{"num_hidden_layers": 16, "hidden_size": 384, "num_attention_heads": 3, "num_key_value_heads": 3, "head_dim": 128, "intermediate_size": 1536, "vocab_size": 16384, "hidden_act": "squared_relu", "norm": "rmsnorm", "norm_place": "pre", "norm_eps": 1e-06, "positions": "rope", "rope_theta": 81100.0, "rope_fraction": 0.5, "qk_norm": true, "attn_scale": 0.119, "bias": "none", "tie_word_embeddings": false, "parallel_block": false, "extras": ["local attention windows", "value embeddings", "hashed n-gram embeddings", "an embedding shortcut", "skips across layers", "capped logits"], "init": "normal", "init_std_qkv": 0.0314, "init_std_o": 0.0, "init_std_up": 0.0314, "init_std_down": 0.0, "optimizer": "muon_variant", "learning_rate": 0.00728, "beta1": 0.9, "weight_decay": 0.034, "lr_head": 0.0038, "warmup_steps": 0, "schedule": "wsd", "decay_fraction": 0.59, "decay_shape": "linear", "final_lr_fraction": 0.0, "batch_tokens": [16384, 32768, 49152], "max_seq_len": 1024, "doc_mask": true, "train_tokens": 286200000, "max_steps": 9492, "dataset": "wikipedia_en"}
Each number is 500 + 50 x the weight over its row's rms, rounded and kept within 0 to 999. Layers, rows and columns count from 0. Numbers have three digits each. The size before them is the row's rms in percent of the matrix's.

# layer 8 MLP up, 1536x384, rms 0.098, rows 209-490, columns 192-239
080:507508474445527500516538575552466429533414507569475566505436484570516522528576477494600581530525534438564590490442587455551460391496505397462555
114:516470426505440439487533510589519563477560474495463546486500498540473474519529466653522598471534546484561475425440548555491541467522568524515532
098:515439587527581498443429619427463524482556509438569499567451531479474416416506479447466472470524489526442535548538496527375533577450517520538441
090:566464576427465404499526430539410453504520486438556534546547517507470480481556482533515350656536504486535461424526482476528470447537455436510455
091:557502571415553542484489453476555466501482583466467529471457469532487536577499475566500471430529502532496505391539407496454538537535507564495526
105:515557461435546467510460527496566436449530554503494509465511513439446489508520542615476502455532413496415570521478430505579425401523495503527520
103:521512471424571517520515508493651446543479529499579526483479489559435481545452494523550490556513436486505441481449497514536530497471532481558510
095:445525466442563549429489503549546539484486525559586553542550547477503339422514576525478594532466378536485481554444517499519489499432545590487466
090:464487580463436502568532547489547608465511511506579534467492457444523417514531488504525488579496466491450468498487490497477531483579484473566573
093:533473607522438393519477491555423467556528537476552483475448536572457456474472418503509490493427497681489572492594437474442515503487486479515516
104:474566483480573467452415395481512582505502537442531503605424452432571524423541522490420471432596560480526513508492523475445597473571517481531434
099:545517435461481547485473583535585462470548502488458569585512576490483530450454481513545680450656508431477533374444504535556481556471427658541643
099:452607433456480475506514442528495503497499480509436607575546493500406528527433507497518565533505498547519455491497496493557538515392502466513480
094:493470477471471474500490511501580486478464426506450453507605472498478491498523462545516502600506542469524564475475542573508512518526561520577515
090:459476399517583538517406496401443583448431476573534525461479546507506369537591522443522501487532510531438392490580633542446446498539440427430413
095:508465503537494503529488517521520465499540546502509531525419409545509561462471488536533586512494532561525467546551506620578470472504445522540482
099:564574472430548439571448494508488558468459508489464446486450524524569571526531547530453618415545495448533509505502534429537470642610420452511473
097:511441475555534481452553522446570491374523503570545512503444422498465509495622557473412493577443547433455515515531460541478599635544460458446576
100:474531494478468497501488416478621623510552447477486368491453512495512470585412471480462526505570578509529499495612491558495522443557566400536485
108:571466494476549483472478522438476469524509585378487516416336512420549438515520481462490504514462570566520479501403490484451449443534494490503433
107:532494553489561477492501447552605403528485471536572511561460511579399517579517421418492477556516534473527558493558502367525439515511455504495603
089:527585596500398508513679495364495522456528545506551471520439494562608510578483513415486525412442462509604586512537552477447525498563566477333463
093:615464442509452481484521535490468473527439550560511464424476500494577503511441483546549627542480389451416470449561526457491467468540539556481593
094:526490567520474494459616425462479555506488481546584514455506501460545379550555439536519513426534445544592516445495466543498498566477470541544643
077:461542473450535582346533552443487508474484494565551553540523554459566469521413467453463530507482517541489547477581494505482532449477534460493557
111:583537543441493449458579541443369451474413511452591588539518420499534371524554475447471527591592504511491487515580539490477401537466485515430452
109:443563433542606484509482428418542428417527446560496504526426492486468435487484525483547510431473515530509468481455385530601493420563519461520522
082:569538379479486474537495500477476489462450513564509439471526528491510538523512468480469530546522474487474493421642531517513544490523519409529479
108:515472485416473520480608572542510509499531468439484515452552474435516555431509411528444457485541494464462605415521550523468550501520428467440491
083:503516478442492459439455475530507451539562553529502447501552523455501355528480490549506501479534488522537484494506495500497453561466437481477487
104:530564519441528535471460546544623537488512529479495527466454386493496464459426557481488538509541479400540531510504418526550407498524507492559497
109:451433490413460535552441455517505491497451502515501520518408502466593509388431493488416571505510395474549421542521501507455530493470438537487584
097:426565471504543506412515538535503475513510540497452471478445541531466493548451546534653488426467450513480443321531444495501488364471524462528455
097:462509447560557466470528510486482618463492482475444516496446557524487390522585487491508550431507427534483378493467478514418471539548460475534558
099:490417512482515505520512404442551439492473598518432537442427499540418491456453514562407452505569516487435554422594577502517534478568504436512530
120:567404488426482532520578620576467540533533500481426559533530590489432523514519459457511599490448506409481556547530458501442491548502487474350438
105:435463462448470414466507462536498490547531542521546480637595531483530555618459432523546515516503425458415486589556473559461520600481503474477488
098:521534534542509481553459535531512492509529466376592486526536426448451521576589452557534447541431529552504398529601474514417544361511477555490519
097:495444480431470557529499464571557576532485512507465339465569496532505499537577576433482441495516488520489475555546541410477407438492620500577586
091:528480447398516427477549525540555521464493448528469530559503528577516493486472432426615555464449522403532499534519512518509460373570529554514513
086:499468500571521533474433478537525510482487523579476459523468555471389478551467493477512519507478516542640455550432541549559452454494551534539470
101:504552510496525528550483425499424444493461545533428525464375517490523499534458529445557347412527501479466517516465507528478498533480563534476526
095:473510424585515483511568615522444510471555426466431468463560614398524505540573515491468472505458467500497536458490520575478479562467493450461476
097:504562528572504520445472453509523593498518539509489513446536469468505489476559483426454527475458522497498493550396561559447524515566548530568427
096:424608424447539511543476444501508458479488554429527477616521562504511550541659510565640465555466444474446499488535423514516582498498476490452566
094:527409520515447415450487415615488424510480461535483425551516515407496442498503497447565448457438475597555543527461431454465502514532462508415569
092:467553527527498337557462484543514477447393506498511440564512547475423501541512466521482435446473531506465501488480368470465530454427617435533591
088:507501495504484533579647528409542486524521559529508476510527455549528530529548502506569460460472408453566457461502527425437499509460536477507498
092:465400405524539548452493536484535488549534509506526559535426530465479489342491354513468443578490499491515515456465524465501516566494427499436502
097:546518495509508547444501474446529485467573477532518501473538504512601533459483566557525447402400475478467496535599465444513518461562521430520807
105:516448485489527510633446530456524488394415475494496469480512416521533546513630547489482485532470481499481537555471508524542491389506617612519531
113:526517467510547368486485532459459504485480561498493472441506567515492424539483503515498545508493541516495543442538532461453471432535460570525460
083:547552532556496528508526502467524469518523544566510519448512488532432447539450463476472488580542498487532506404476531544423510498472451525538543
097:437499505402478453512472502483495505448505482472533442580523437499379477587464445496405514581666582602447516564524443496471502482509579478480457
119:495456427496471460648558422614623497525460529550578471448500409411522443574497451545487501458407446577533515530506449457550454470500453536546514
085:518421465446395505549503428488533519543475540473443433525509477417495487596456565478516535493565503534493489494497537536486528459482479471515530
094:483480545421541505466481453432487396542548547560556501505526490456549520433499652412513523521546570541548409450450579491461447484492483437471425
102:471489507518596486492508421512513445551485630536369578490504450466457539545501500603455503486536496517531462545461529427628502522428420422488515
090:600489575506452389495509518652583495535510505496493446526468537512460442429416520585559535572444486483503489427481514530570486559511460441455513
123:535466471512500441471546589400457495500416488487524495448443483560469357569389448530501488591457456504426483478487472484505545441367414467513492
088:495496549429504546647554458509557499530541523558530466503501508514477383511585525503532437532450570463525436491622459501464484439582545475523514
104:538530403491501485568584522526481532468550528485510491580488591391464411387548487462464544490576529505467390526482484514456479528592523513475559
104:575479484454476539550442453505509485506477469458509462462588522483430542361457561457507528435543561483446557445497545515499495446474525502548483
117:456572488488422569606531553454457470495468581442388477453474452514501504386544517459456497450440519461488599497488474299533528505469440519538442
101:543484450518527545604441533421475510560514488500480526397492536480490522425507511488415522519478523504492574488488453323495508541439492523512473
109:472489465340497490473482493526538464516418431503542523434516550484440451429444508562572588506504415507449434555456430545554587513482524468562498
097:493489546514465477502524508525463654541476445501623426522384444539408471403508490488497545521521458446444530512497485610439524547513440525505542
109:587561502510540493499422599490489500453491479470613498502480448525526540470571494452475559532497490497480524474487465556538346479496489378565373
090:390505572510561489497454495517454475397454525523498535431486557552489501490478537500511548595482405524579551465466507487443421610452532501486481
085:478539620486503511535506604527484572503563501474530498456436529522496520522453401455459546530523493623528569467572568459688359460430436550491505
100:495527507468506546547558465497446505423561553412522524662484515501504412582497491566530559537638518454461362491496531511423523519476471560406510
098:479536539504480480460502483447490502500402627453516581421528495474555476395472564511606474379459551450454508488404485459468502503498493566544507
098:468490512519518465365449536470505498472523518427471537591531503542553450406523602485508517562558530569421536508446543507507373441398469495439482
097:463469468513501528538498542485500492368487527525507479560445522496482475515587473458558494628534489583419436519508544486505438445441491550493383
106:528460394422499530480413517483588525500413531491577545512472496534407519422527424516517520568497428505548534537535464557481475426491442465458476
089:446479579467478554512494461545487539506507503394464454455491559586618508385512463498505474574516495540573416408508503457431530505438459441492489
103:412530473423572536512415535496441513535519516472588499510430590570428441595501488519517435494446447459531489470403491521472512525511465522561539
089:440468552412485489446485536533489478477486539541427482518521432513510516484532531510463432458466444477479498447489530516506526524483409458519569
114:555537498546511522560464498486526522455510632404475447533513365323512576390491551539484543456439480490508470502422531513488497536625523439557486
089:480537486478393487489497536591430514490545539493471465491448501519513501547542525567509516531498564420518507515589545608418462566509478466490586
104:453433437587481508383547532449529480468488559554531504518503566493527552481568596584437504420481525407479440502564537531488409488465430570473464
096:504495514533466482555521468510413515441461479538577518544442563505496500487619538512469553502476531471525478508520490521425470524429389500418475
102:481514534462614589526463506555474492434606550501523522493553584552477474528511444466558579472594528495518535569510509621472397555490592466487496
111:514500492555475470519475499409593580479553484516473543506574530597487525562453454510457518526461551477547518536425510540483492523540541562326525
091:473488474543448432406411499504528524563497475467576525609527524408468465458467528486522418488470467522527530471479476503509495485493488494451494
106:543524510472480533449508468518411654532413485537502464508502447526443457492529552478533493446453432538432536556453513478508564501396513538533511
102:544463471459498533414574495574551475468485540522527496513483446427540598560515473496428488497503566464445474502565537514491433460507597504535452
112:462581464387431559539453549434426414499456531562479553474518459485485425418469532508510547472491487477507512537453455456503387439435510538374553
105:385482466418510523494494506522591425484382494480552333412476545480515453463422548460467457454522520441510520537529509528510545494517564519522539
084:603489465436496499531472533582501519562482454541525538517529505484381469572505458577502503484601480470448498393495487475456487479531435550457569
108:517540555569430535467433570533471475573452428526475518528531581426483481525496348547537498523425497510484463392475542522470467627450439553486463
110:435544421507490475534447493356496493532416473508440394524548454427468495488493575505498585506513496504628512578477475471494408513504386495434594
104:531439526406495502536428553484464526577515488562453521499564508522494458545457502575481387518448437664441541506411545550473441489436555538509477
097:609441517546479486505481513508490576401496590532480464501531593516531414465469409541535590518455555539492470518448490522477401466524486414489519
089:521584486430518506545602468441429535502445503496434491508500531534505511471487493548552508469477477478452444431531498529486493484450544492438560
110:449516478536508510459488491552537544402470483555576505511591543428500495410593520555428470438471464514544547519489573494479486457483509457511490
093:535470488545577518461483457514429469524568565434418514424393477518590427489571543511588523460501485543507447530444510522522500523546459511462496
097:486569572498484515413566485479502480428518502587527435469507619514445534446422497519543523450532446597508445542490522452504501517583520455529477
085:496453542460409498523501493579413603527509490598552440445544509535538499495485413525476533547528510463468543481494424580487410484459436477539483
092:474508524547573516521485538455519418521498512488493523506524612524486405471458444524612485492593539420497505454541443511519410555509472485483505
114:529549502526549535492408495504491503537498501536518505521396407499499496440463569420562501447519540605506568405483362562578485560435458585529457
097:499542463499543551512503463456474608528504520542562492434556582501452471368492483575613515592457492585563531531552501506493491533481521423484485
100:570474533581479568468495467445476447517421474508470477494482479478506504374474555453525508590511494497407490501479504424467471540448423493484548
104:551552543560448490493487501517487506458484523582533598453499545541523485425430468476508453457475527567553508548362531559527538554474421505477469
097:562530455465451495514554493532449487447457483583487548477453553535603453495518476505560495513517450424487520556466483523505524543512458482501466
092:513484505509476560471429496509525456521591564507511535490444519485506412556470517440511464402455543481397500528516523488473492448495573497492508
111:539518464512494544502464451579483473424495454505462524483457547494411344468511500550447533505527508431495496470561509523604539573420501587500436
096:448409467465480499516502528438451481596337516485513508520521514531454481519516506557471499541504521449524541513453479451397404544516482579516508
091:488509565469477541520500542471494561584517523484431506551511567401451540449518563476541490480441460454555372424549552351477501583470441485469534
089:597526503427442496491453474468500520462454519556580466544543520544494504420494507496477484433506424454585440596389445507519391544462483549488567
101:464519558520555563507490443455529549499466558592454554491533501469553545494537576515509508499520540470525577456496536525458497513494562488438481
102:431501518524610585490501513541439521511507516429483523505451516546395520561449524448555579543465362529538524477434594510497453508473510483435502
086:533545561527511522445504530523484459509524515413467440420489509508447536574534480518553489538512457469473518558499407503585422545447568592505451
119:635517463475531579552453475482474500517529462411525527598458537423524485488497509536565491455488532565457511515511449583475507498431450461420539
100:533559565505484556462534525500545608562513452516448490454541516550553383557491423475644484489419419488505467527484441520569553463469462681504477
099:532506530536557505455489504462496482408502560545462518552496576513454479517500539447501518460454487513463517497529582488539483439462403496510471
094:501520519539406469504485582512559527511559404495544473509507512479563503515618586556471454418535503460504557473505570508435395496451438488413475
110:598515456433511460430632446495569568493543424487449432526576522545406541547545484422521396534498493468551517546504519448492524414485560570467489
091:539554434431473462482613484499439491463557494430460550549491556362528527489456516474529479581497443533490561450497495473536508534406451473500523
094:510570411544437470474459565513461481472505525485510491472537410449473442516472545504536572463500441427449433475485440475459460518444465539523448
105:524535429477513489447598481522528441502437452520520530455436517547454537537522429440402502487497460537486493446462594411554537606505469538466475
108:490504538509548503517408456433476513454528501486533414498429509539454430479485507503496568535499602515531496539523502444481513583437483543551499
097:551481524494454519517511502476399527434542600439518537587521590544559467503518430576593552467522504497450532476423542499360422561486470544491483
092:595533450559471468539455452497515520434561614518554547523474682545439493562469405500538528479585585492504417527457510456586519435475491473436510
098:562547476492421585523489423524509572487466394414479521466548471329512363502574441532469434499406451484526485539492537432561501440517592424507538
090:551589471445509506467446458586480501455551515474511438534489581485440433554476544491486460478458553429513514542468515423503479528510498508393494
101:484549472568482466496528449514540513504448471543528557676507534497460512476456568504562504508465423483518505440484503556478499523395487442369555
100:540477368500557489479454575467516472530379494525509527500552537503429469524474440504449514482560467495455544503486533558467501473419447602447538
107:466541539406414439528589532480494510510560458492419543568562446480470494554477542524567510558506482476524477497564480494555497534500491613543552
107:435537551453438526469499500449546608500642488504462550511474527526454514520539508509505523456619499485509458411529656565543588579511417636520555
099:480398593465540548491538507493473490523493476566505507484515507521506509430442487496495395510497550534494542536539493494481470500456509491476544
106:586534500518554502419447474494576421468606440443440536538496559535543515575505522565555460480461493478428592321415459515439519512452531511510488
109:539505487462430489495494445551489454433555379515451497499539506485534522532483477437499456474460469453525529461510473537591512505506567440357533
109:516364448535517523500429498502525488467558452561511432468501495560557448547457474527443487480573397507500448490377476571508553436471565416523513
108:527534503543563465457481483463561396556365525559457476456435534486475522441639444619534503531544532476452464514483433503470481552469518537470604
090:462510479457531526559529489538480479481529452616545492556405564580507542559482413402481502518569514487504454496506543510534504512437483456451543
088:437563577532442508482524460485537457514501511494412533507463545513577466513509419517449503501497513484438445575448496597501533494539537454497471
098:595509392483519516574531517455446486557502493547513509410544538507545535505524524452519488513549492566497566610504547441484480535561443438464613
101:547488501507527499496532540469457493514503541445613493425490474500515490410560454545521455499442553474516571470479499548497474467504450409469501
108:524520563466506510555562493547481422533510454419576557454386567506516543516597515453524520529502431513489504527513442490593562500458555577510474
105:482553387387533494523490545472456471523449523503443576523540531420479494458425526498482481486555512470435352488583490458468543455425503572493510
092:535499586503476575436434671507439544463473479485615514473554463505390458319488461464544541480482473512470508479514577497460503607476564520483496
096:504448503511444532571591477593447571517554492533523510496506456561454500511449459535506528569440459484568488387495563562475390439555484546530527
108:452469567388518501478565552481420549575484483509498509528570457465462510581513467408491460494523466469454489498485534482427486542549487522424536
102:519485555487543479505487550459561504507496469545474512498544420513525526526533469476527551554529408559506559375483462371470514428460456434384502
098:478546449527525361484548491502498570509497464485449458542602505526567525525486531489518300500514580481493529517474507396414559553525500511505439
102:497447439460588519435503455480497438490517524413471424443465529447556505445498513431486511609460531501519458598446509483570590542444504531510472
105:600512487470488476530509528467530474550463493432509490421541455505358532408576491424563549563503389556648420383462533508453602435586403534558478
087:512482461422438545513456570432501511493523514414549371522428422547489516542561487553488519492489541514512498492476477478407512565470571459480460
092:477467499518459476421471592553514528516555565466554487594494621511552530499465445567549530486484517532505519501507466512489428493548527506472505
083:643467383577497513516474483510509483517523555443522483483505482555472510430643480515469418432533443509494501504498517471568462596582455538564558
106:564505483425524441464530518524466367517397528559450599498526525484529400553540542469533520542620479471530521505479429545540447581436502492464469
092:423368527499488434576491416485404501594508541530581512525497451335492468551460528469483563510610502481449494473415484455510417461525484470515472
117:517502529371436410484493544552487495533477534511515540663566463377486532415508533492539542409491518460548516463498523454483495423551534541513488
091:542586472533482545438502540570519463479374463549463530573533530520513482535458578561478504507476517577504447476512504485506517483487470495520471
097:458520524508464479459553451432461529496549450516375421440463434485447518490539457669464505584528556535502540513503489550479470548484416482341452
090:539477407495484498611475522508543471474495574534425577553487554485548538537450491475480603465518471471551444504593515546464504504447445491525575
099:462554542407476412465546523520526531415529578447425455451458546551496471485432539416508503497476490539459450480524526576423526582377513427423507
097:492455479433496562483452436482543499461492513468463548476436433461508531508605514532445508471472382553471523541517535491443446423529579405540591
096:460466526590514481499433422500499575514539534542539438505507557488533546515580501596471489423541462569557464567479540492533339523557454478451487
103:545480505460570538482466580442556484496514478490488551578562474510545484567565416463446500549524463505518540491470411600490493504479511451447495
107:521456480459472535549396450515486539487477548516548505429535531577454480563571471551426455599589491454463577535544463403595479557490485577466551
096:498531418470509495497450495481526518477582533547538473511519501476554457452491493503574500504594470521530507496500510474449527476418475503567476
106:510472460632517514518505549441504493498459512355528397476541561506578498481511533420493573529418570499463513495532511440529511526514535478475485
081:468548546486550526444513435505529544494548590505465523464424399501471436505485453483484483474450573567417519562591629428437357473416529517512427
087:508499445550443499523448516414420504518492463384442516445527455559550478489537597461538446447631501482490556603481461311494581429504479544516572
093:412492555488479496491552466428475499511498564451497519451496533574471483548578448519493537479530505529488562520448521576443545475532424507340476
105:530502511509520490517559499468476465536263479452494480491496357510527489530489515456464534547458507569495441525478429458463435436442515471589508
100:531532463485520539465505510564502589473598423455493481551430537390494388535546496593495436512452421460514467480625576489435450502537514512481554
090:473462502555523397621474421538461565600543590526538451507412497510447472425525405448462575538522486590576522522544520439439434594520519603476418
087:528534390386521488472496479454442495422420426495358464468514535520470545493552445499502556567513463434469596454494510467439593561454453443478450
093:594570432470409503515519486456425484518575419497529613485550410466600530453590544470503494523523466488490562618485516553461487548448550545491537
090:482564461462458507409524455556459558497493491508501525545557548571523489445533471540659448429563422491571560567501444482598499587507602524518490
096:493568468463527559492505387484492541475547478520472547520570607518466467426510576546541517523510544439530472494512547497502474574467505594513440
113:506504422433462479526436484434486474466475552532485460478464508536624541506607512491442457508424553478454536537514475545431407517502459480552662
098:555360455469487496500526441511464518432444553501543550441452549472618499512528422422440450461483538484479462497487419573459508497601548551503534
114:424592526478562500419566472439501435498385559513469447368577525514489506405385436522467521457582534432534512468559457514436463508584517529483539
091:534490530449470529499637439487544674505418498535446541530465531495531524565513508470502454485441522536526484572626392581512471504447507454406475
109:472390521531450518434505596462474434536535537549447430528487447459526495574546474502521420460407579477459526489523476416507499507454543465448534
112:456483464494550557496462443534504494486395516519543496481498507514475533405573524547457487579435498469479564587453514487542529476488558481550458
103:549521555421577450513529410491520465506491503507521519454439503573481457441530437480439418493544533530472426434515532509636572472536487597468535
101:450570458543492369559550479554529527519576456595555540532399619547533460483480470487562566495617460498464489469499443511622438545467530451464518
116:496429618525357455518417550476600468452473510491506469430525489421488351488540489546453344338482475503511534523439523512421431491561627450456468
099:473521510321445490463498454422458443549468489468497549556584553347587495436452504448528561544460531561470513562514513541454592573454555465516444
099:464555473398522414492459444591466549503477537416523605499450584490486482455527495536527569474475528552439520521475572518483511556484521537490443
093:466482545528478512535530531506490455432579534516529491474454407368573528498438556476502479503525522525517354496591504537433499485526457457519487
091:455530478387595531540503554382465476501488466471505475552348490510425539449481485470497487475550506489499437556479482461534534560528457628437584
102:492385486432454521558449484494453471414548473451459503472523512587506513537480513527496405478458511531482521430577590514521497537501472422504515
098:502465427484515589505501528479488476551477477532536408517463537531558507457629506480544409424526469493401535540477483594451508583521455507537432
096:498519418495545527482555528478536515483317427515611457513553515478510495567457560562408554492503554495604423491526553428397582504503499514522475
086:483507481461459465504514513540522487529531457494468406501390412596502470505519493517502441425448487540476399478523523528440453593546480430503449
089:518504514519564472539591563513485582499479498571465481475413485642495470491485475498501515524395440520510398388539541485535454481530485494593505
092:546482518543557472445436521407450509496511476475515483485462541545477478608494530603538518478550420507480378444487485509498467531578551533532360
090:517521488555541513524503508433449479510462476546434347502524535449472553459510488502460416486518541574503471539484539437399537419463610475552533
102:484518572436473506432534485442537537511509560527514491677492528572521491479497513508457496502549506547507533515549534576507492483528483498495543
088:540432481431497477580460451468471409461506546501477509458401506459348467527526380468482496528518436536523507506430506404516466475508485504519477
114:461458484530454495528462521494539495544516449472440550440534498550523449509547475468492415474457360620482555535490548491505472539523522576479536
102:537564442478470507536536451504485573528435478501501499513385457491551444475523515439490486533381461497473373551502440527544496509470512585460486
093:620519596428516506511469534535501510519490433471561470461452550473449558468513518504582500514489523448597495527528510500455400497464477454566446
085:522509554553509519561565481543461500547489478521509547522478468508445544481409435473449452513551489460495471482527535501569539381559499479571535
106:578478465489514473602514523446495495429557542487541473487527555508413522459466392482609484501524546501501473495529485392451489543452473489482507
112:536410434499469409503495479487470497446519499500559570557436493579494502503604356502473567437558567540399491595509458501583538545491520516406486
100:521505552537570539530472557593511490513495475614620507537529444474508471485454528451509527547571565493505508551501533523442506497482433555500553
109:504524396473451450489652577522552450383319546523485563518528469511435498468578573565471522443497543479486523464499553538536472435494465545403499
106:439567539512517498506468421456466576510507508412481492553464581424469483510472539690384536519599566516486539576518529550532538585499534439485611
096:540543548456553525556478517455533444492521530491521503452482484427545303457563555522478508438396492516492487525556483524444409412449503431467404
099:480436460461511536495432468414512507451472480476531520515585492553569479557581565476513543496515510557518502556504492568429517485459436517475478
102:426329528473494490490473382524552454457472582505548558491455511497520499499517467484496532451469496560472418559515457507542511498561524614484499
112:606622518461530501454460468528507542441519509530534560466480534612559473560534429476588551492551491587534332500499524562480512522563577472494518
107:591572482528503545546502493543428535518521490502497421503520451416529430487559594533481517457593486477473529493503522427494462504475631504470467
094:513474396486445425475572538531494633477511556507562487522412532469428432486479514608573519485452562526484471443496548494446465464476529535589461
087:582535484463488497605435546593557476386445399541521508489513556518523441375557476470513506557415504566477449471451577463612576512536461538494579
119:484588484449496483485522532458576498515434408428478441427532537500527513387620558453549475520572476488394512526534513442543519420465520427552490
089:510458465577519499477581494482494477518539543546558494475428410474542505424446492481493437565500576548518421496592518512507540476563509483488487
098:434438571465480465490514451467505481504514430567445500586494571430499562562519480468512510544456479525433506531474442472502419496445508415521454
101:454418446554530424475490446489547507397564525492490483482543541529508540549383440445456554539609550509517499525483492480437475537546493584401469
092:590580420547563520513622539519481513417506461546466464584489561485497561456503479433485468500596508658551574386614561512465506474489560471509514
097:572391551406488435459634558481524449492470523435490490537556522537458506486590610453504447465495533515507525467562467549486499531439464464564451
096:522487500532486529524560532520518570477542563432408454445485438506473512540450489524496540481553591531579478502584529467499362522483527487450500
096:495555493545614486524559498429565497516386600454506470468484487505502452444499521540516449513543481527493463485499492462538527571543513563471722
086:500454567428432505499518495536505529457456384496556500456444515434496523521565487531531496556535505513514538479433501431415540514481504464474485
106:572570535461502482396489479513487562528479504424581455441537434495573463545501474425437526463532557475537460385482362539461491383536459520570537
103:541446494435601381539465634540473578566538516544545460460517519483510513587534509496601466507465460602441545451445534539482395363451478489506506
091:436491462487468489419465459524548532490500471540546460525540501527475446442488447555445546504514476463503424508528513440443545410458480616486390
099:509560517605485520453600489505474567453508595420464472461487514490465488495446499444545578490511477484551322483479578487468535466480515523538437
091:510442452528599420466542467524605408458491563434478468457514491512537549584479428483498540492483420533571463491617447519413482512559601534498489
102:525576466445562473472454443505459514491487446429580430481491590448472476547549582491457456585525542464473463417485533548425502470446499514450513
088:542453510497486483392507419575498506554446530475513516499539561502545351499528500498489544562475523542494419443463440440491417455456507445507552
116:529561508446472519456474464504457472492430423524400493519508518495579504558460502433495486425484544509624502500492524429470519535450528543461494
102:464542491519596563608513540429471587545521537461562520540505496572534451500435569459516515540535453461391487518599512525459468538496519537552481
105:445588459393459450455386519448492631491505438467418515453429446492511481518462552497470577414495452530548441392485562598451474472391402636478413
115:476484500469505469408463492494538507508439508473530480613510512353489505467513444612510435523374508501470528515513539538477406469563464550458528
095:474550526499457516471427545557516443525532415479506504510525524483552501557539488480505558444481491478514494514494540574534452465517479526331489
091:473516467371584591587504501428393528407526537508437520441517552468447516475529501479537587478408500584467515450479466487475496507435478538416498
097:511439487407485488458459515485488528506534495414457518482488404464466536505487522470575540559487521512470360482472456573502511536419531514534479
106:448468424405474501545507487409488497547549493478553502531401555536543598566508470543497528470584543515526438528451449565463541548690563591459500
102:493512568416512506428456523496661485530622507504531563475560500426386498520589413436544463547484493467484483514461449535537445464407469430455530
106:518443541560442493474481446566542579517483447543532574486426518510523499481475389526512448540464586589558413451466486463463515499560482463391484
095:463548448424544482594610509519482386449577444520570432535489421489498533522431463519489498535620468564473561471485464519502447509484559478543466
107:544454508503497459583496482434596462413496485525429401455514516531492509470576430556555575575555392466533560516484462520485525516539603445485550
105:483557496499482515498423512549466487498588574434542553561399479441528402491471555514453529544515453452519495449489557571511577557519544445441451
111:494455441460508531437482485434445466561499517531408490622531501475419538499484492431430497505486484453473640413632449466565439472429499477494434
100:505460451488497561506515564447454493456519460479573476493510476511525425442526488538479558520495427497496606486513533487590563552488523463508616
108:494417524422480488453439515469466496507472524490526526513515557486503523474459467485465635539505460460424474486441569510445461513451484501537498
119:513445421386574506433484483571461549471384473479535496495452539434468534516542485502475391490592461395512508448519475556505460496424506464531444
105:481488507459480426453492468496551502527498519479392371619554547498430515546448492560635489461522418419505463444509539504484575510429542500522585
095:464522583531546410506491517542415689472403501497564539477451570517516412484414582458463573536539437417506535437492573513485407552472477560477525
112:544513388522444418504697575552478467478433446470494468559515494493513569541462517526442452409511418523557479518470572484561479447490504548526512
102:567458499527497468437574445641482533540526471564516519518584568419576468419479454545511519541551563569450458525504446549473437481513514476432447
102:481502538429582459429525506393518553582498521578504526527516482407532556534436589493437502483419527516457472520501481472488539522478500498566496
103:422413497551440551536571475445457475486470499510504453530468472533478532495467489490467470572476551571469501505574544545478449530437450474572516
104:456489487433564482422604457393439598467482466447522545538502528507576510427493513540568577546473446508526572528418491553522522492448664522501497
103:501452484480587533528558486541571457518508508522514511514522517544474492518490461445555510538486402546467519458506502525456457416552516417474456
101:471550417505528465601519422514483499553457496547486459459457445435481438528534501511486387472511503517507527513539477509503496527455516571548439
101:535565580472540572478550483458486547444467459492499394540529488451343445391408536528461559508462481493537518504489586444483580552526512469484575
094:493518504483522491554566523503591543473534468521524565480567522521565455466481582471447380473478448610468520522539427507541535509447479449527568
103:468503486511477518441482439520560440574547565523456509543420493540486568485506503476488558501480617528499498648626412462476512537522445481447566
104:516463587402466427470467470514509494460525529536430552569547375474501487460488531464464481559546605649515536526487500507489538595584603476536437
109:508366543490467466521513502425443460520551494573515527491545454522508430465485504510427425510494491476510458484520527381495475604635506516448520
115:477539644509487449484476616548460528585494437536503459456577534471387537388483506453491548474570448562572361504529537441521465498603633521547497
096:487472525491484471419519493531522492503529443463523490505445529441440526488495397559579495531502552508361511492473485569499519492500466510504480
102:479461480500498537483410593437528505508457441435515484511448440472486482506509393469502411467509444595433491459478530525496538504473481561553427
101:410483603464518515484436520567530523470481532547494513441500518543512512513466466465501451566595511416473527635444539513459481502473558555416485
100:616570498412487505485495474438514631539494509476381503440473494488501592577518548444528467552579526522600466494481526476524585536531467503539392
095:469518477361485439475623522484446516507576429407520537488506541507533525566464430451449471498441456493544463449491469367499521538561475535498477
096:492488498490472471495490475471448454528464473531480503480399518518550523597479440483505505457492473465506448521424448518441462515483508435500595
088:566457488509518304520508516435462537486505526491418559473402468429463256507525476430472503542454531518470443484482518481387446478488469444550505
085:380551522534513513528477427549468494440596471481598470426550496529481518484471438535470549500584430541543567400457451548548542449474460490527476
100:479515517492574493538545461513550438469520486489533463455478489465579520431539522573439545555508502505639438493497495519485602529436510515568531
074:503473451507503506494434501494490530521564458603559576467435518374462405432454489474500545561511532461509491542446532549474483500440528479526438
084:534443475467462590518417430556514515525477527509489342444606542515514518466489465446488455370601507483408586492570471490454528558441460516483536
089:463511461522475522542525503581488476477490502514455497480478482434549538429451562517473611458496438530492448538436542473415501567513479524515466
096:498484490477504482478474539535502518489512578493587543474529443523473474414522517412468442473505553440496544587460516534510557511431514518433470
105:540444422482561565487426519451589504544438525545436506515450531576553541475579464539585327432529495525494417470462478484447373561473552474467545
093:538615486477617542439575438423466519552541574590522463522497443499386457518517464509544529512489526472498536496488397482431456462416496521426563
091:570436480460438392471474524516475460509491496450525516585536529539426530438437468584545403433485512421410508518483496527520586420533600540547517
093:594533463370489484485429466510609445471537507474568438483433533532476493416459562474469518460545535511467435600441554473492520503472499545554452
092:478467486499543491511548462431507606468536491500510520610508528510539482454460554493481362454430527462435446549511530506606404512511461522377441
097:513517454455565468471436487547464533484567422542550492519498392489526514500522482480628495525557507516417503606518468497536429596459449460382469
110:486492604483570418551472482571612442551524523416490527599463530560487457474494523544543490619527530537462463466519507495567529459440490534526432
099:550562517573433450460448622443588579421455518510496501421534524448511497448536586559495509523532465494527502562620503574479453501571511479477564
097:468507528470537455467504541550548468558452477446614321505598575529475440539529490426525525454496442504474516474417460493487516524446605576578474